Weights of a small transformer language model.
Size: width 256, MLP 1024 squared ReLU.
Training: a variant of Muon for these matrices, 304M tokens.
Each number is 128 + 32 x the weight over its row's rms, rounded and kept within 0 to 255. Layers, rows and columns count from 0. Numbers have three digits each. The size before them is the row's rms in percent of the matrix's.

# layer 4 attention key, 128x256, rms 0.0948, rows 46-88, columns 128-191
116:107091098082053121114121157132097143170137141135163159144122148128090123127125137131115085214130159083130169165084135165150145113092153105093141122114139114131120220170137149166135094079038132
113:093120076098101125147103170140113142123182157115120118164116120123099114145175105107134127129181092127114127115098116100111145134057136141205160156121149137148141096137119102118141106140165098
102:188201139196064096114120112086090104120106109109138148058139129083126133146138159010164116113151099171150146112080127173129086159112146083157161140116152140148125182129147156136147135150105148
103:172155125133156128099145130146097136111129120106118106129140131136159157163087116187094138137132126161094117124170160051124096105191130124052211092138113175145112119135153109076144094141127124
117:114113137101113183123135150149091135162124121147121093056166122164130095110080135051120072108163161130171091100089136189080075137176100131126075164162126108146104133083077130146175126116112113
099:087150041117093156088110129155118142110141126127113099039192133173188145155133118192141079169144127104127095148085194039139155158104154101080152107155141116135097179110145136095128097156137084
112:097164154203151137127100174111134126178202102112115111089133141137155112107155158135160171120118133150127138149121089103115102132146108113088074148114129132127145102072143138137142112118140140
108:121128101139085140111120078122116125131096156098102131123141134141093180170122163153144183110113139083118093110056120170137155124125140084144120117141095104141067180141130157165176126122128131
107:166158123117153080125155070136175146097185110127122121180168124127122133148139143030116089135126124146147126141102105154112147046129045079190126124139127104134142158082127135079099108178084131
114:074096092145103129094140127141134110112052153128103148161150124108135158155125159092101134055100120133164127134117078113141092136064242097160181192118147106137149089157129113125104133087104125
117:103116111098109129130137127076102129176044134126129128125161156131153081132111142034134145140161136094141182134096140124109136161142110096135059150133116133143113065140087118206131190092149149
115:140095091181108134106129147122129131150071118094126155084117081102138101149120165174074094183125131109100102117186157125119160053096134131120088147132108150137128215168138134133133140103138136
113:119104153221172148139132087126137131133051119120111141145137124107115145147087134138131177057123118140155095090103087066148142162109154178166218135120148149144172215127122148111137115101202107
108:106135156167118097130124139136123110130097126163132146114103141107139173088128079172149171105104097110076126133126145093152125146083151124094172097112117097136105152096129136128105150073118132
105:154122112149142132134106130123142147119116126125124151155103146143096129193158092198141134088112080134092124162168089106132131078160138106042063140118147132141147132083146129029102112089151148
118:149117085120168152139120094123121156144144125142114163089124116149130158106120145104125045125128153180163144105073059246145167064165171134079121170105129129142147119090112108189127161118090111
124:094099067121105112113091103107231137118158086179124144167098134150121107147090116175101135102075100150125128147111145136162129124120169107130152105110118130132111103167170152146150109128104128
115:172129150190155149108117109094142135136150118137128100189115107122134154092078088124120134163069124158113113095145114165110102202127132220216152099134114142132099164167137143145127164133128088
095:114149109150111136186072102120163135104075139111161149099154058062147155141121145075169129118070179195126093109099150103120107120109147163110159074140167106196080124129144085073122132146080116
083:119117114130156124183132131114117060078110176118116123114113106084089170147132142149128105199124223126064112136073098127200152133178132111109138137082160161124163114101186168118122110153145156
081:103170180096112096092154124156140059131194144179097076116147151140104103127111154132111127159117128075109134153151040160185192082125087105148149163122135146154159111172165105098103156162148094
090:106156131159109123110120103165170195123141096161095143132179135124138077194123056080088134167099149126128080139064155169103110127126148171051073103179112163182150093094095138091129117164220159
089:111138163110110178111131142108113173152084108086104109118133100139136172080130129160113152172126109091128073176125134150087086136137162134088185116122119098119125104107160140099165108154103133
089:171112150115121193131131161115140102181158121116187058139118079116077140119141135136093124130140113102136114073131121102135120105161111177130132117136148147169172036134101129129158126141101090
092:149140146123205040123108177114094104128101146122164105103120120108106163146140126088136112097116077108153136107105149155124115114135105203074152091084141147142147149199092136098114088096144154
095:129069109161122165114132068137101161127215152102137142160105165119139106143094140151180148109066118143120141122118174118209094157164086103085119095117126096176135150099071141142055137151133170
095:158046195190123121148135113118089108099118189163074146155122140125169101099162119112141153165123163121094168089140134116138142112129140053094166113098146104074121130074143172124126127129118170
093:164113120130200124090134111112042036135114161164126113197113105132115131150173128099129165121169061166089109132119112132131129125146074124113106103113084168121080111074112152146110178167147099
097:138110129192103153108098166122116082167196154088141151143161166105127155112124094169094150138138120145184159149181107117117113126107126129121167177108144093171118129170075204116128073147159107
093:114047161081116171057152134155155136167170159110139125194101188103122137113072094055109162119045124069161136144143155144076148147144114080105152082106125117097141129083126164082126152105136144
092:113120181112088065103201138109122106117138144127146126126130167155144119125099128098080138140140165133048160168135097107146098186159112146134128134111125123141129128071089065131118169131137113
092:123143111135097132135139112145092151180158129047099096068101134073129101069059117152106149122153157115036132110089129134118185194127123163161173129131164143107043108104139051164133197139131119
089:176173088212110047106115112123142115087068213128117103120124133164104105155119118127138133112126137075177103149177126061060139139101060096094073039132163138121085175098131110141149106152139034
096:112167121092096062142126086165140129151138135130113089105130135098130169164066142086186087135129162148140162127143164131100171073162181165103132121137091126133124133116159186146103190130126107
091:054127097156101120113171130136142112110144151103102096106099160083126118129110177141090106176159125126081108163139104167124137132097190124111084137138107105064129134136121109143064108163160132
096:098131164154083145120136161157156152185085081116198181085148165085134115123136102164123088143142087083130141128152145138132141117143134121125063133152138147126132084092185120090128145147096098
100:137092102122122165131149119128143088078196120124154097200111099123115157126142134136136103053132185133097141163132083140120150086111141140110082159091104144068122128104154142217172118148124172
095:139194158101137110137097137102106131073127109179183121179121086125137155132113112108143104168144116141120105152106122066135121126118098106198122185105136153135113188173090120130124167107169148
080:119152111152106106148090034099072117160130105097135118139152049130164152155125108147150156118114193158162122176183121048172120178114098112089159135117158120141093181112172111128108192172138153
097:108110136128169140128124142093121128120095123138137131092128163173162090141079075121109063141110124111117139164146124151100062128156159125198125181179117120133197140141111172142123079080186075
092:083119181111091205109135142086162180136103087104112114168163114144104083153176089152166149087095116137107140065140130136158152122091168113044121081115141131135103136089107078108097142126124129
093:158101112130119104132139133161124136119136091118121114094153105185129173155129117172100166091102127139113136145085133115108132139125120130084091191144106166112087083180138114183122109201108123
095:124122166135203156134185146110097102083181173153110134159127138167127106088130049116118161111096153089170152185160120155158128153161092124170170115200103139154186104121141159121134112162112110
# layer 4 attention query, 128x256, rms 0.0926, rows 47-89, columns 128-191
117:093107149157080116119141153128123105145168185154101077131165114099108053136117113109045124144179122106179186133176131106100130157114160141193094127131110155117128124126151085132131168101126114
107:169125118161123106142100137139053125136096172101152075082116131150139094104161094097086115116154163148137158149130168124091063144142144162146152162182171132113136173121110079096090172163105156
104:162159132098104098123139114133157118105134165100122108079164136148065119173119154163145167157181150148156129157106114066140106129164158134076146125115149150118153123129091141134068125057113088
120:140116148148077152159147086153112087168133154127065108127111076110153096108102088069143090080154133129175193142123105113180103129188114129115127029140132132101130142097205146129061130112087122
098:169107081172124145099149104119107095139199169154127098095133142093115177173095143134142158166115173107132163155183132140126147159070156091130124123176154143144072140180130142049198089161141144
105:093135098201178096138143171166085097107129169135085126108106122175064128114153090139143133135085101109172152073159120125142119152163104104114081103175148129136180154125133117157079152164153209
101:145130128111152113163130179095088142182135081109157179110130084145168143093147119178107114074124155196112130112045112138122124123121109140118116147173121141104060133106142150122114127119190074
104:160133119098136172086112090158170120134154130178101110174099108111157128126127153051121119124158156136116103144088153096120106095157071062168100069101158102138093167115136121117152115114092089
116:042103146117091124111105170090114042206096109142125137136168112104055110081141175146107121109078103118159161138141168102134178125088169121113155161151121123219109152149119123129123182172114108
113:123148135109113151125105162115104164180081123124131087210114137149123077139106133063088171132157116112218175071132124153118113127124132155169100117143168113088116105111169135116115148133089074
114:171131121158108160120152144124089124169095177120120141131120147136193148163119166108136189161154155179147140111147143164105105101111150105152093126137130125149083167154112163109087123124129084
118:157112130166157109119101156170120120115069135149155118119171094133155168138133117127119164138112132142160161116114077051098146165111207173151126172153112086171109164156118068143123086156064125
107:120130176089151142095146121145110123160098127161101086167109118122137177125148134146128068120147160171166118105138126143125098098071229121127131177095112123196142165105120063085085120128088126
104:156156161139113170142110132131211153154116181149125077118135092190109173144119130128110109151179136125105153176081107127130101097165124148108103175081135109157177092105051116120081077120174115
116:131121084115137127119136108156122169163133106145125165111135149121178211079094126101143075137140081124170158144173138156179122078171137086126113074138133165093174124125187164156162097131070131
119:089190080121125135168144139105235102097162128178148124141115104089145123113135186154155154093080188134057186105048125169131123087162099193123140117153144141141151119130065153121168133191127130
113:125116139155197128135139060153150121187137139125121127163102183100176137144152132129133089074132165116129156149110085098150124154130149175188105161149202131130129144186075111111074118130110098
097:088161101114157151096051133115135109089133145154080156111136134085154106064104124107119161205096112117145104105129114178181106136181217091089183134172162133154150141146181118114136157198140151
076:108204148109131138145094062100077205114110083134131131117143101147137125105193110140093111108138158128207178115128145179138102106105138139141138115130118107160167128122118148099152093096122144
088:174143110186158160167135158174177119112150145178147114160125181160104041188155162148108170080154080081192123153117149162150102119198080107155135131131112138103119144126105136170113155126139119
087:126178117131136086124145169137162101127111195132151098119120171108071111134101157115137159153189178139086129145189148195109111100132133168092098111096122141169158147167115129170079125137170111
094:186197130150129188156146134113108121142122153086119204130072130135163158132104163145100106163094122167147121132168141146094097149134131147128154155060123133106152158119102103127138092113190123
098:140085165121119153147129154189129125062165135083168145194137105096149103116151151114099142117137117077112129153157105180099089167159127169077146128093068127133130124115094186122118121110083153
110:102132100173148058107149126210104066133107144141082115139102121117107171117185089107124084055094130162099121143121126089075118103081086180155091094125097090159168185154129136155108079122146120
090:148113134179120099167045212098144126126107135159183164077140109120125147177140103093185075141124121180077164129132134118165122139127108097079132152108134139111098085107127143155161124138086113
091:084111165112116127112129173146074141114172136087175133106083105097113115108137176099154071138144109077076130108065151137105166056139194164166124066143169081138137078102108079169153132131150077
094:128086127143113085142126093141073169168169153149081124150077104113136193145089099115174070096097072112111179100110150206210126166071100107077082119144148105123146114159172079173165155130140124
097:131131085125160108109076110162176118140092073113080197080150141076120075167162113150179109091151104159165158152151095121117148080118145190168097135151109144125137152127096152112116122077183157
092:113159106083080112110122101114123117107151141135095107101108126134133124135102129101125073125220123109061106119144089097163162137124171159165127075145116157129126145163114141137112119127155070
088:163113201127091110135110152115072133147107139142110212127137134156109063144085145105163151134179156097102062122118125173116158153153204143116196086162098104128143135151181152190101105101154157
094:134111128108155121154126118124090161114139164195134067114102175163152215118129140111158093146159159128146119124106113102139194130158159107147113174164150141168046119114175087158131093102141049
090:153129096135108179090091172131161197118170115141132116175105114172175075120144106089186125111154125101086111066056155102156121062121155131152102068149086158162168107054082053134136141140141160
095:106192107120183146114139126153108133167101113170119124153130170123123075164163159100083090094192090058109112094113100128117123106171148153116074078133156143103098143172113116066080130084162115
089:104214114047179141106115163113088186151172089103136109157113120149162112096124180135109171116147138124162131126103096214119166064157144147082115122164146129138147148130149144084174132139188096
092:146115144181174091126091142168161183216092146189132070131162127161159078183132118105161114141143189125199127153105147112037126167086100125099158126109112075057086083099102160123104130094104114
099:099097115129099127165205095132115173127150133142142135105139155105134197108165141196101167131098175161056180097080128111226156165119109189174127132123110181155087140086171162155146153121106122
100:105131113141117115088158116080087092108153098138128129205120113131136108149112094139161097077160163122159131159102123124145112109130084049137128195126085088103130159137067174173114178127143141
086:153146111095142187109128145147179120139131158106107112147079158101118100184137119141129114130110120177135090132118086120114083133136163140153145206151113146133123145154081129123116150150080154
089:128136173125080071161100078214104084062099170110178132108122123105141107120125093088156166081087108095107139126090131120205150150156106114104152120117053154124058178073172109149089125120128135
085:051154102139124132109107071138159179145140117105152134141130120105157119061063121193052126155159061109080114085086154116167137082114159154202191115109131135136125111115060110134151128119114113
088:144127117101129144078112178118125108100115147176157142144115127166113111161105085141214152114105108092092096144090061092138147111128110118101096125183104134128152085106163102152121094153116105
098:109205143116205086182150091115142174150123137129081137156110147088104094136115122135086131131145152153094118149171099176173140138172115200195156121097116184104156172120108134150131139105100116
081:094081142118177155123112136097135111113104079161186173112136103128104121125079128110088134112165135137208131112099160157124108157165167172083129159112134151128126101154122137149082134135041157
# layer 4 attention value, 128x256, rms 0.0942, rows 0-63, columns 128-191
085:116117127108129119116097114138077158131115183218186162120161090130094078130092125105105111124143186131171123116132169095127101170129114073124112159152105154093149104157137088162123114166156135
108:178129068145198108117130127097107102107129127104124140194130083148115193106096085092145181162079128178142162094103079190106084189150129131189115187124110100138113111113075132206121160092115122
101:162159069137123140105190116159109111062104225130127156108071107105035129047126102145106137158130145107195121071197126145177152121105163138126128093108117124132133134138100114117055188167134139
091:104112086136062171118139165116105136121104075171155122116142154140071165124089088151131165159117157100145152083175118253118092052094118155126121127183138084138122057100138160089117116187120164
113:098090120148222161130130183119104112137138102138156143152112132108117116152151058142135105207149141138122095148178120101133158079128116130100101136167129081145163078112097075113131106114119133
094:116086133116071152131083147092072114145131107139142193037115112142118109107160082150222098140147107060159166113170112139066148198074107093164201141133157078101123134140100118098129114133148162
094:153148180140150129166074141057142069108144154049129098106162144135088162131110094122123102078069137139084157167096124153083153132120124124103128055147133146116198098072157113138159177174123147
122:089044094086102096128138118192120093145150138138164143165095102152068111171133088120124153199066112088125120121173088103087144184135119131189103132101130147164169111162090112114136118108098091
088:100062153137129156151131124124134112145113094152118121083197184105199100163071160129129066099128116100124124136099137113186148163177141091128155165079127133107118083128113146124128123076125162
123:125150126107098201165147194178087110148158101147129105114096145175151126117123096137189153093138130133105099164085222161137136165101128188156097100165150129107145217180096106108103149118085146
087:099165150154108133123131184045126084103106122145147147127130173099114165137171169116147093135127188143145123097083132109174111144094150086126116099153098121089097101059164174135147168139190153
096:135099118128128117120161166146173134101113151163111094097113104129122134070146114082131127150125077151169120101130136159140094123146101098167164167200185123143100135093165127129141102140100032
090:063107164121091125155143131134097142109100174121130188108138112123175128168114127101134086091098115173144120161121187118135142101140155062142111169130154135139146143115141100087082137086123077
103:155139163088113078078162090122158150149172103163075160123157157078114134099153065153090087120122110107163162072130105112136138137129157113134114128089111142100106111189130106135170102084116064
096:100163096145153153101149151114141132145141183170169137154142155121133119106144155138172140109096190093076151153155119140111130111154076174142133160073150103118150132153116092152138149151148135
087:129150139138123114087098129094119178105126105125132187134116153071170072078158129138110112114128095162148076119074133151127144175141159123096125101140148163107122140145099137104093176154116169
096:152154158150122146185141115116137146191114153113153111146076161192111177127133138091127142146142143147134135154107133134078111160094145104150136103138195106089112179113111152093154201087093144
113:159171157139143153085087161067134133079090089134114173131070137093104074064147135082136058191133111125076144137103124068106125172135133103120086097134197157102127052161190155130114164107076135
097:138127137157138120156145087148088129138123148071149129124137211127120131141110064101129065128157143157132133086120125135135082121093159170139117154055115154104093120121102109158082103102130157
097:139096149089138111116169069142131139133118173090188118106120185123182118118165162163148130167104127087111116097125127131149131101188110179102117134078125104059101139098084151118096160097157144
101:091142106115133108145086111103091170150124080085106144104139075141127114172108137140104116145130113192124113097180089121126174144143111105140132136060153160119127110158031134113140097129145110
115:064159115180136123140127162151126122116211087162180171154132136135148079108088136150164045178121064107159068148185111153134092195190086083130178109145144086131122063155151147131093085121063137
094:154095161091216150058116108162130139147186141136141082106124135158160161133151135130146108104086129083092113181141094162136093105136092137183122105216103165113124153079080137100118096172134123
095:102123129169168166117139131113146116100129171121107133096097150127100064149198083146125142107068060142137118125105134115152088099133133173096117096120129106114117112087146137130134153213134101
127:122136135144082127118156090136155111128157085169109123163160098118145148188073121066176183090080106149155150109147024097145108110115147107153104100146161137114117160124153176158158125139148088
091:108123068152123113135159130132134097108088142129106120130139113133094153163090180156102126104122156074114124063175173147117187121133202152134141092184128139111139170108073079135147104185098101
116:100094135121074193097069124192113128175188132171105112134105132164095121176117141212146133205105101133158068159122102102179112125147140122129062122121138157135147207142140081125171140127171098
099:143070117074130139214130157142160121109191138160096141149157136144105197117135097140098154143058117116092110082073134152170092115128131107125146076109156138156132153109088101193169109090160068
090:144182128125061160133075175150141096082110145143177143125147185116178164122219171135093113133113104120091107116147134198132095130091130125093109159138156088106150212107120177146180119094078101
087:105165116145069135160197161172129100150179166154146128123109090087105146131121158103126159107131104130103089145138133118077148123147126100115155108088125166097163123152110100154134123155150127
097:132147171124130126141160152100138144171131148100217141167121124141115083120146120150135087114132100175127166146121150162118126141107114082146164231100138138089145135142109158111079131126174153
093:141104128108162104116077129145139116168104171049120088075132139067088126178146121154111075102087130135118083115141116090106113116170122134092142129167141103059095168134166131098128183160107111
095:143104172139161109133128113152095119110109148135182156134127128082103130166138187062094152104100132099140154170117097132109099200109150089192084130088156130135148087160135104096182161082148131
087:118131089111102147103146135100115143120147117121128146124112130117119042101126117113097155114058153093156081145136184097158136177164106146166128128124185133196110126117062082120166160085114132
116:089174145093149077171097118137128154121137119172121159140073140107164094131139100102145149134116124105104181165126124083111148138053162136108164092113127156094189136136133096000087120146091144
086:127097147130134118172150072083144126169185111122129149147099067098127146173122121146112130124172092158078128120086115164195158132111135128127133120093103183149185127068148070097139107154104155
109:086157112128142122081111075126188128127129119080122134155133111101136141127154136122170118156161108145112122112144169053150169191114108098145097096130132107154085135141134123241164139141116123
098:064116034152179141076128100130144172157146164138138128106129144097113172114150168034099129080194138137105092133140049189114127120127091129109076178143156096111164111119117129128129167136179107
098:068126137082079186193075137128110087110111133165100127098161111150143115086094130136156084101091181181091122118193088150089135112164139137179105129079093150106139161121153051125157191144096106
097:110138148174103131116102120131092160158129131120096139186122152193133152089143149120127118148097138061064218162115129089165147116141082116084106153150169153120116183133111136107167120160145093
093:129067128065084093140098063120153141154150105146108133173222130111147098188140162154138125116147090181087133187158140163118115099136139122134145102122051164099183130133173106130126199082141096
098:081124086184131088098117075132143066084051138114133152113161149129145156186181123157164078152133127099167109132076098158143152110120139119147109097116186168140210148125103136092162094093076136
110:178104135130086100122092103160172123173095127118136120130171089120165169140123150088123151177100133088158171124152083080103128100190075145105124139151126169128156158138119122216113123147130139
101:056202164117176200124117134124125127119145147139166138077088123098160122106151149112158136163132115115147126113134073117149160110149157109131089201139144118163128126112140108103107154111073144
098:137108094178074140160145127136100166171125093108063075158094196091157146154057113109060154113094135178094075137153133128110144141092129065170160080118088156164126139096119123117140141139116161
086:097110135109150132154155129137137135107133103086194097084106105113116140141110103205128177105139123112124137134169097135103164129175123169110137161136122098132053132114180149143155132061116134
117:116114096068081105165082131163132138108129108114095125085191134150089109158118112068086083104103139115134159149063070144117141138147014138149048128099103097123127103142131120121143108176144129
094:125065112139067094142166093106055095178101165107164139142149139114123152100133169158158147190152092175124100089123117126089151087125145192145129166091126134161166118112123069102116119189076092
117:111121110069084095146112148102076130142139152101121154142091116143097093130157148102128114134131155154134153115135119166131127096037104070123166148144087127148138093138141129065141118152109128
107:090136128098155129138099128181116094102077096125154116097107089133114172111165150102189163166113151151162127092182070151104067119072112091140118099174169143153100107104133125149128079123120124
094:127182136136108123101166113120126133097134148138125111133164159100169150113098134112168129072138114124190135138186114148199173135093120116119116152104093116079142064078134163134124160090147141
092:111093104115142111122128103143083121080069043174144128096209153136097138129106098149079137133151145113121109093136127178104086119163101194130177135116089139095116116121121134079080109095122149
097:113142184155140129145126077123132140164130167113108085097123138121190116137108176149092179090147142146179175252070140121087122118075148105115116127064092077139124084131179095153102151138121143
089:136103143096126120132126207073150126123151109140108113091104186161089187107154162118147213196129133176123150113137106158154086126146074110090154127055124129100190098108114126154146104178135138
093:130072119142150153109133170109075131117089126121121137105153092180117168103049155097145122175092137174118099046101172090101179178165072104146148127145181121115109125172119100047138136135127122
102:134022145073102094092172077107173179128089086123129131111175132105153172116148205121121128122105138116136141084140111160134139142106117116156069168098118140109121172147120119100118128178105168
117:123137121132156125106097139129132188093139180111181090143111085096144122127199065128134185095071133146144139132149071109163144022122193174111124116128120113115165128140165130125068137156136112
089:146125107108128136086130155089203069085110136121152122081087173058152165171132142179117139162111124159147139164129125139140045124100132188099079045163118174114086153131133153112073119170133150
091:178180086147148125111095107164119065197154157110128127117088113138066139087085138128189113141126105157060077167119124142061175114082123138153130090132104137118107153182097112093193188119088071
094:167124122120157133133088152148118148130155168092142168135076149083066119115140146101132129055193114147116126139152133133136144084140155160128080138177169130124151139181098081133145147135168158
104:125154167119090134152174160118141160182160127154110124114156107108073121111124173132097148137116130121153099091056115121160167165130140071122102205094136142125125121067129141126143113184167158
090:191163078090150146140098101152075112093152068124075119180151121083125149147121137149098133110133147105161068094141104090119089105064179112142106084152141101108109101136157087106167153124117154
100:110126132106173125167136115155147136124118081131122128053163116156132115121174113085114145093141126074128153113136144158186178118078172170141127121110095137127196141093152129152122203105095120
105:146146097126076118085114096154119154133106130074183156124162102145138111188138192134164106100171071141133096088110102136114094121112118105150146098170100063156134111190122138074155096189118093
# layer 4 attention output (transposed), 128x256, rms 0.0803, rows 0-63, columns 128-191
079:137128136113175084105138159130118108147130164121187106116160100138134115178199137158115122088109182087140151117141081121211146131223112101101168106111171144111132072121071111158114086035153147
070:153156133158091105127150150145119115156165116091094143064145128091118105157113135128094147154158135137143162080227049149079177038122141115089142193199129141137095132117126140160071098097148146
100:160147105143097145091064089095128079169177158135097182157120177181115127149141106146114119208101114143139058107152131139162145129188119163118140084111154132167135137191143104104126122170165089
070:162141161163108140154096148120103137168137120116146158106117169106119133126172146134134082122142147210128188114125048201119178169132150152107140161095135117169071131127119117148062091113136120
088:109134138124175114153128154097157127128078089177158138098134105096125149116164104185125091095102118116119110131128196091155111148164148118166139068063128115093172102140138167103129110156144151
072:143147089150122118093105080132091105159185192093094146133105154113153124142112138124139136133117151158167125134117050106098148101130091140122152181162153103168093184099118144167121145135151131
087:055095078144116138105105164152123121162137172152171123141171109170158124146137169144165110119144133138085101140145126159121149165122060163159118127112170153069111114107148111199151121112128120
099:141059160110177145161127151111146134134067112173132103116113125109140157115144115135137122150125123101095117119131199150154100171152146147128110064044104085119179106165101174117185101106144144
084:124133154120109133149126136149194185127066171153098139132185134066167105126116137108117127110128105130086124158124187100124155162163141114214139113068144097114132159159040115141111149146112186
071:137163141126094136138153121149138102145167153105147141105136135120124150141098141117135182126153156134121163099159023161093185110088109150085134196215138151147070151100142118159058114095130106
086:158074109111158169086115144168098196156172148157097124131105141104197149160156164100153118072108122123094119146168169131139153128111134096154100118167151167205147145047096122063122134116087115
086:144181056103063127066128064118119106126126155121062155104133151128132136116144140138107157069155123158150128132101105139127123082100128125166161184134076158131161122142114175109171081135123130
071:135145126123154129062177109136066132128189143120085140135163080148112128115107111095153051111139157129121161062124048095119164075116087139154137176112155137219117099125063138199137116115109118
103:167097155082092111078107131091154142099109136142158107130074104094113134103094109117150111141119160056138180164136153183114141118142185166119106086159082117119163098186155108105161120126130104
090:147196102091169133157150148137098073064076155161162117059156139149065125098092167106171074197099108117135062197098181126125137162142131142117132128129100146095127123136195099094126189151105089
089:071088180119194131129115155128201175126102086134184142170100106119065172118063114175136077109186090082106147127166161134089088146143178102171138078075089168189091155055129123120099085181179138
100:158180161106202124125142050124124090180192136115152100141111160103120088109141169131091030117172139116122065097107116117149077058130182091138115110121125099177166105127149156160154075140150199
079:118153134142140170129103116153112142177189130125060159160097143104151108149149179137091143146198143130126158103155067105105162145098127131075094201226139157155127147090136106110092136115088132
101:118238142126107036107180110162125089183096073192146119121124125177152125116120072165099157094141103103106142156118148165105134110166126163132099133134130099077141120103132153122141087172124090
103:167105072121071149124111103129144125145080092115167115145185157105119088116168110152119147110166112162109148111069145174124125170180190145105103139037149159160108122133125134087076104090139200
102:132129137106161183083153115092108194100128095103147162183117121155060100128161068149128101110201160145160140093171090135122120158084132124156150115131131164132139129168135118107096118128123164
078:136135148140102127094137126154100113138163124104140144144123130109143127177126152133140154155124145147176178120125039139092181093098131135109108190231161135171068147130133075172032129096104138
095:163125109157192147142164106157112201166148173144118117155140084128147136162132084091077062100118151134153114146076147150107157175163136110119134097101137157126171096128098125111210139151129152
086:145104139183140147072098097144138114148117138153134170049110106170136128133150170094128106120174133053120174137103090183087146090106162121075125168078127133187123093056091097075147124129087105
076:094064128131137133126118165123163121104093107138157121147081113140099106087125105117144080104115131122130069140125216073162068126165136138150133037073127079144184120156124140099140116134122108
091:117098170097097158092157170104098114180114095136073103126187057184165130139100173072134151109091205136140119066153115037088115137129135095099118087103147123113150120125089087126114152118083171
068:152255145115107159130142101160136130161153132120154132137147204128131134146106141121102150123143128140109157130114038150096195127123121139078128188150132135154057146066143104140042113116121119
089:143143154123115150084141103121151111144120161101111140116110169175154133103120136141141108123126125109086156136087115074086133117124081119112194184178163116219091134123146109143152173162123052
072:075091127063086141094068088135172156137118118134112152158124148126064126131134125097163212146144105153125143195149206138149096172164146121111181067081096134118137086184124085074098108112178138
085:098132110182126153196143113100179145150081147150138119104151134160204185118121071146157206146108189112168083145141102116094130131122153149106126076100092151222101129183093116101102111135158108
103:121096141142130087156141097146141110153166098155160149073181078143122066113138128087182132089166080103113143087072132165089106136145133159122125122173110086074108156126144132132090059079122122
091:112146128109123139084134081131165111109164139097165114118109176181067109097128086123121136131148133165170149149194138088064133075152103157108166120074132156143141155138085152120157125113198176
065:161193165167162163134175134179145113124211131132125109164134097109155102131119139167131115152111143129156164102163023121103173170126107132170143204134171173134075161111118175147122082120151142
089:129102141148156136100096130103176134111105116136090139114215149164170121102205117157102141102125103165051110124138136052168141150152109128092169119068119146150093122061154113114139071128129109
073:135150140183057121134154110171113131145175140096084153110136140147139153137086146136106155128163161160138138096102019154118182121131095162118137196160144173136078149100135069141068103094102130
088:158114159072077126114137112120111028143106117147100146144109130115079125130158104114105165096148161050123131111147089108119117120077127158127100075133150159104127160124116142162200156068057149
066:113186126120125147141140090102112121136185155115111128086161169113102136118130145130094119140152147178125146096157018124105199114088101150121097202169121166131077106096133137172095124063139133
077:146196191123152146131132110175142164176174131117124156160186129108190077173144153113145144116159144162125179107135067074105166141119109158088133196191139145137101148144103149100100149118138110
104:150165196167135156113097131103106051134098125153191158159163143132163179092149109133148141131082156127096158111094144130137162100089114159163163197130138128181138131131077130121106215172079160
094:153120118151130142103126106140099096101104126127079080117155100191160137141167122066166078115108153124144114104141094134131099122186103139186139125084156127087115094138122084197156173146073135
101:082132091074140159112119081113112114184130152144120093127131132104076123109091069073104083134194154144134096152141137095085115139149038167139105105157083092151129147125109062104114171162123136
096:083144121165079100087164090167098083126109191094097131121124151133143231208207144148096115116165104115137115152115128100102150117099144113128065155158179206153136157115128100163118165144083154
065:180194111139096142151148103155108128185175145102101144100173114132145131152116153129096120118161156168160195126171026112093189113134101161137088194144113164101082120080127103127067121127127113
100:114110140162106126098105087130079131116202129141139125141135114112142116152136116090114158155115105120145149137079133139132142126103099118153124179231146145109151119141123140087070155139095132
102:117049204156120102159124122182102110122115188156148087167131150132139187135096180130136181145152136163094210129174118142098101088159135106101112123177106112137087129101142102114018150121156154
080:109132129145137130115172186116079167118107152115152136139202104120158119153204118125151124085140105122179176157155070170110149121086159122171075170206159181156076119157035132184122129084115132
060:156078124100125109083101143117165110107070121143170110142119115130073123107147114137127090099125121088136089166112240143152047172157139116136131069119138091138170117192097149101159143140145179
099:105126160139204126161165145155081152048118086112179133094143056137153159125066099117115123112156097162140066194139139149134147134166170113091109145113110136156105130158134131148099144129185188
068:157136159104149157140129124129146148158154158128155126110093152093180123159135134084111165137156139139125208100143029142113200084109066134115132195140101163156070136087097102189108140111087082
088:109095117177168048103099171124124192085103113170161154152119123160151117117176196089127128106092084137170168193089196069137124129187101083111094091103166157120132099126124136134113095128131090
090:190146117174121077134144137125083135143133158158098095092167157061123078127126151169112176146087139151134116073121114123158132157136111130168102150157083130122165168125127138130046101161154116
106:100197161172105143092126179152159128116116121154092150158137154161136125114154098107129086098124159159125158118102073085120131133169102062122084123014081073144112158184137102127158191151141174
096:171123103139092114112183117162101133054144106109111072165085047117126098114161161096103174132185118142158202182103120114194159120098109161084137133102140119094110176128088083087134130127122150
081:150044108088045132115148148159153137154140145129107131182116133155082036120101150149093098092158147160164143139088105190156148141094132108162175153183148115132100114118151099121122149124134145
100:123140126106199168175101121144140151121076156115083126117130114161166083077143186090132198104103149131110088128182152114134165139157164108177170101092138173089151135119135067115099144117090145
070:111172177168135171197159170141121150122162163118117139125150151107126134151165157056093130110192141153111147107156041090102184121100139108128095213096147132098079150117156113109104118131124121
069:117174154144109143142154134140124137137169127116093155108136158121168116176116167142119164140143140164121206103160038137091199084101125164089121215150151158108088132086093121132078090122141139
092:174167107149154113150090095185116180137120133113122110136090206152081126113171083137189113127104154102158120112121149075109095223170124095101141111026131162092149114105156084144145188181130111
098:147122102150110163089114113063127070135143116110089111125079074123054135078122167169082134135115121107152161130134131085127115138099139093068122135126095162111128130136069125083214104140108102
069:145078106143127133116129129110152158097100083163211112148094127123131131131176117132142091150136130106146111130117217076153087150115138142110153075135145086042156034144078153053223138149145145
087:170125181102135122117137140133151165133153101079197136136095110144118104134137118174105121120065150109139088081075096138175107105138151147113140091073133052138167175111141133107182104115097136
090:173173138136106115173074110122095142115113120099083135091144093096178156076077118131121141144136110156130128087116103128108134126139145135060132130114134109132145105049165150105091134151098128
091:138048131131119170048143135086120084110109105117136099115154159093086097140151132133202135125085149129151089084110171080136114122159160121113147119143131111156105119197103167130100140143125165
100:124155120126129140187124110184122141152167141158156126133146036088141140114061150124123193117136095139110109107127153174088116092116096124100157134097177110141159074131159070131094125162157118